Part of a small language model's weights.
Architecture: LayerNorm before each block, rotary positions, normalized queries and keys, local attention windows, gated attention, a smear gate, skips across layers.
Training: a variant of Adam for these matrices, 133M tokens.
Each number is 50 + 10 x the weight over the matrix's rms, rounded and kept within 0 to 99. Layers, rows and columns count from 0.

# down: layer 5 MLP down (transposed), 384x128, rms 0.0716, rows 375-383, columns 0-127
# up: layer 5 MLP up, 384x128, rms 0.0719, rows 376-383, columns 0-127
down375:74 47 42 43 57 56 62 47 51 48 34 38 61 53 34 44 48 42 44 42 45 76 57 48 48 52 60 56 70 66 50 54 50 50 40 73 58 45 42 69 43 63 70 39 39 74 32 39 50 41 40 43 44 39 34 42 36 55 43 48 62 46 54 60 40 58 49 62 59 29 39 53 65 52 34 32 64 49 54 56 53 43 50 47 34 51 58 44 42 58 43 55 47 52 55 56 46 50 46 56 51 56 37 26 55 38 56 36 42 23 73 62 57 49 57 55 64 45 40 60 34 51 48 26 45 52 45 70
up376:57 45 49 48 51 50 46 41 55 67 51 52 42 54 57 65 30 57 40 52 45 39 47 50 55 50 65 50 70 47 47 60 37 40 44 61 53 55 64 66 47 50 27 51 58 53 60 50 35 56 40 54 43 50 55 51 68 59 59 42 57 61 36 54 40 48 40 41 65 56 35 45 51 21 48 51 58 47 51 61 41 65 42 34 56 53 41 36 65 35 60 53 45 36 45 57 58 44 35 43 60 62 63 65 30 62 54 38 58 39 56 49 49 38 50 54 56 34 38 52 65 37 51 54 56 47 61 52
down376:42 25 40 51 42 34 33 52 66 57 57 45 62 59 49 41 42 49 65 64 36 44 42 40 57 46 52 62 41 72 48 58 28 55 60 56 55 59 77 41 47 49 46 52 52 56 41 41 55 81 59 61 62 51 45 58 55 45 51 56 57 55 46 43 62 56 53 58 46 67 75 54 34 51 53 46 50 39 61 55 32 57 56 23 40 40 29 47 58 35 71 49 47 45 61 56 49 29 62 50 71 44 55 22 34 54 58 64 55 60 26 67 46 44 55 53 51 45 66 39 45 38 51 58 63 17 44 59
up377:41 58 59 79 41 47 35 39 53 51 48 63 50 52 50 44 68 44 49 40 62 46 54 58 56 46 57 56 41 61 48 55 44 41 65 57 42 48 67 52 62 53 31 59 52 52 56 29 53 53 49 31 50 31 36 37 36 48 37 49 49 57 41 42 35 57 42 52 49 63 49 60 64 62 64 37 55 42 63 57 59 37 78 55 61 71 49 34 46 42 63 42 62 41 58 31 47 49 60 51 27 60 62 41 51 55 53 63 60 46 45 47 50 69 60 75 40 38 56 52 61 33 47 49 47 47 52 30
down377:43 45 37 59 28 36 36 69 66 44 60 54 49 32 63 55 56 39 47 61 56 55 52 73 56 36 56 52 27 58 36 50 35 46 40 55 61 51 54 45 51 47 60 39 46 38 51 46 55 68 48 51 60 42 36 46 47 58 38 45 41 53 39 34 53 57 44 56 47 46 45 45 53 51 60 47 44 33 34 45 52 55 55 56 68 64 52 47 47 54 63 26 74 41 46 44 59 54 67 38 60 37 64 50 65 55 54 62 60 63 52 38 44 51 60 45 53 52 45 45 48 36 41 43 46 42 51 61
up378:52 35 39 69 48 46 65 58 35 53 60 55 83 39 42 60 57 41 42 44 64 66 35 46 53 47 51 46 45 45 49 49 53 54 54 61 44 57 54 54 50 39 46 46 38 48 68 61 46 55 65 53 41 56 41 39 58 53 61 42 40 46 50 48 38 57 46 55 59 46 39 57 65 76 41 40 45 63 48 61 60 61 57 57 56 64 36 45 39 54 53 45 51 36 45 57 35 42 45 42 37 42 61 37 57 58 32 38 44 43 55 39 50 55 32 57 48 43 44 43 58 36 40 69 58 44 61 68
down378:53 51 43 64 64 48 59 61 53 41 45 56 59 44 39 52 50 58 49 43 57 56 33 41 57 48 30 49 56 54 51 38 57 58 37 25 66 47 33 50 58 56 37 62 40 57 59 44 41 53 41 56 42 26 39 38 47 37 46 47 48 57 37 48 53 51 59 64 51 34 51 63 58 52 40 39 47 66 30 50 58 50 56 58 67 48 75 53 56 47 66 52 38 39 68 50 62 46 56 54 51 37 45 56 55 65 66 63 37 48 56 39 35 51 54 62 40 54 46 40 65 59 35 26 45 62 46 52
up379:64 48 42 41 42 48 54 52 49 42 41 42 47 63 50 37 56 53 53 55 51 43 46 62 48 61 48 48 39 46 48 57 39 52 40 56 42 46 51 48 35 61 40 63 39 57 28 57 44 55 34 60 39 47 42 57 48 53 30 50 41 56 54 59 52 57 49 50 64 42 53 54 41 53 63 61 42 55 56 39 51 45 56 45 47 55 57 45 71 40 45 74 50 51 58 68 33 47 38 56 44 41 65 59 38 38 57 55 47 37 56 53 51 60 58 62 51 59 50 43 59 56 34 51 57 57 59 34
down379:77 51 79 41 86 51 74 35 57 68 46 36 61 59 42 55 51 51 49 47 55 47 44 27 52 42 57 47 39 63 53 65 54 28 35 36 43 50 59 31 53 56 49 60 58 44 51 39 61 32 64 47 45 50 35 34 40 44 43 55 53 53 61 49 54 65 45 33 50 66 41 47 46 46 49 44 56 24 64 53 30 68 41 51 54 44 47 58 60 48 55 59 57 65 48 70 50 37 35 53 48 42 41 50 29 74 46 43 50 56 54 53 36 34 43 58 51 45 65 29 40 45 51 50 39 51 52 63
up380:50 37 63 62 49 47 54 40 49 56 54 46 53 61 56 39 51 40 49 35 55 62 59 51 41 43 63 64 60 36 60 39 43 37 36 61 38 68 47 35 48 40 53 50 40 56 36 63 57 43 43 42 55 51 69 60 49 56 47 52 56 32 35 54 47 69 59 43 50 35 44 49 54 55 49 39 58 31 64 52 45 61 45 44 59 47 49 58 39 60 58 45 49 49 48 49 38 35 53 46 57 64 47 49 43 41 72 44 44 67 59 40 48 43 57 44 50 42 52 41 38 50 59 42 52 49 40 54
down380:60 24 51 48 49 49 45 70 26 36 65 35 59 44 48 46 42 58 54 50 41 65 54 45 48 53 46 53 52 76 62 44 51 40 24 55 74 43 58 56 47 52 33 31 61 54 51 46 47 63 67 55 40 52 76 53 42 60 48 47 46 59 39 40 60 41 54 56 45 53 55 51 50 45 53 31 59 35 42 46 47 52 34 44 48 43 66 47 50 38 57 40 69 56 52 40 65 59 45 49 36 64 47 42 46 44 61 53 46 52 60 67 60 47 54 53 53 58 38 62 26 66 50 49 44 59 54 47
up381:46 42 44 57 53 60 63 51 48 53 51 37 44 48 34 64 51 25 40 57 39 45 59 42 39 71 45 58 48 46 39 50 54 50 61 44 55 33 39 68 51 42 67 56 44 54 57 44 63 36 68 51 44 76 65 62 34 51 33 45 69 44 39 35 45 43 68 58 48 49 38 44 43 40 52 68 66 43 62 50 63 59 35 42 56 46 49 56 67 35 56 42 60 56 45 42 54 58 49 47 58 42 55 62 50 42 69 46 48 43 44 65 47 39 49 47 50 55 48 54 39 72 67 47 58 43 53 29
down381:51 42 51 62 50 45 49 48 42 55 65 50 52 51 43 71 63 39 52 32 65 34 51 53 54 54 43 55 57 28 44 33 45 42 56 41 60 46 47 60 44 48 56 57 37 60 45 44 61 58 59 51 44 55 66 60 35 51 32 40 57 34 53 48 44 50 80 62 47 39 66 52 52 42 66 61 50 46 65 53 56 48 38 41 62 44 46 51 64 43 48 52 53 47 54 48 53 51 47 40 61 54 43 49 43 39 70 33 42 43 49 50 47 56 37 42 53 60 40 63 52 57 56 45 57 52 57 29
up382:38 69 60 54 58 54 44 54 35 39 62 68 39 61 53 47 36 46 49 51 45 48 44 46 44 56 57 55 48 39 69 30 59 68 51 55 59 41 37 53 56 51 50 67 33 41 55 64 30 61 37 49 69 70 28 25 37 55 49 43 43 42 63 31 35 56 61 41 39 42 71 49 35 52 65 34 50 62 28 51 56 62 49 37 64 58 36 63 64 54 32 52 29 33 42 55 57 69 77 56 50 64 53 38 59 43 59 80 37 43 63 51 49 56 54 44 45 54 41 51 69 64 34 65 56 55 58 43
down382:51 55 45 57 53 48 43 56 52 64 58 49 66 43 37 61 58 58 74 63 42 48 45 48 56 56 57 32 53 36 54 47 53 38 65 41 64 65 51 52 38 56 55 34 45 49 67 52 52 59 37 65 58 44 50 42 46 50 37 31 46 41 51 63 59 32 56 58 46 51 56 59 60 45 41 40 55 57 41 45 39 49 44 64 52 35 53 36 53 54 47 63 44 25 53 63 56 48 43 48 52 47 49 50 49 40 30 44 56 44 43 42 38 60 50 49 45 53 43 60 58 54 47 42 51 43 28 56
up383:48 50 46 50 57 43 49 55 45 58 49 45 50 54 63 43 58 57 47 48 53 49 54 51 54 51 53 39 57 69 51 44 42 38 48 43 39 56 54 59 54 51 44 61 37 43 50 47 47 33 56 49 52 38 50 31 72 57 55 45 47 52 58 49 64 51 49 49 56 52 59 47 49 52 57 52 51 43 51 57 51 53 61 56 44 48 59 48 46 44 55 48 65 39 57 53 49 50 43 47 40 58 46 55 56 61 52 33 40 69 32 66 51 42 56 39 49 56 52 52 57 49 60 58 53 26 64 58
down383:52 58 49 54 49 60 58 53 44 46 47 53 60 48 48 46 65 47 50 52 35 64 55 56 49 44 49 46 48 52 57 48 42 57 41 52 53 38 44 58 50 40 32 37 44 52 50 56 43 38 46 66 58 41 38 46 46 65 54 46 39 58 42 50 52 54 44 43 50 54 59 53 58 51 44 65 40 48 48 41 46 55 56 48 50 54 53 50 37 62 56 40 49 55 55 40 45 61 61 35 44 53 39 47 60 49 52 61 53 53 57 68 45 47 42 53 46 41 49 51 45 58 48 44 53 42 61 40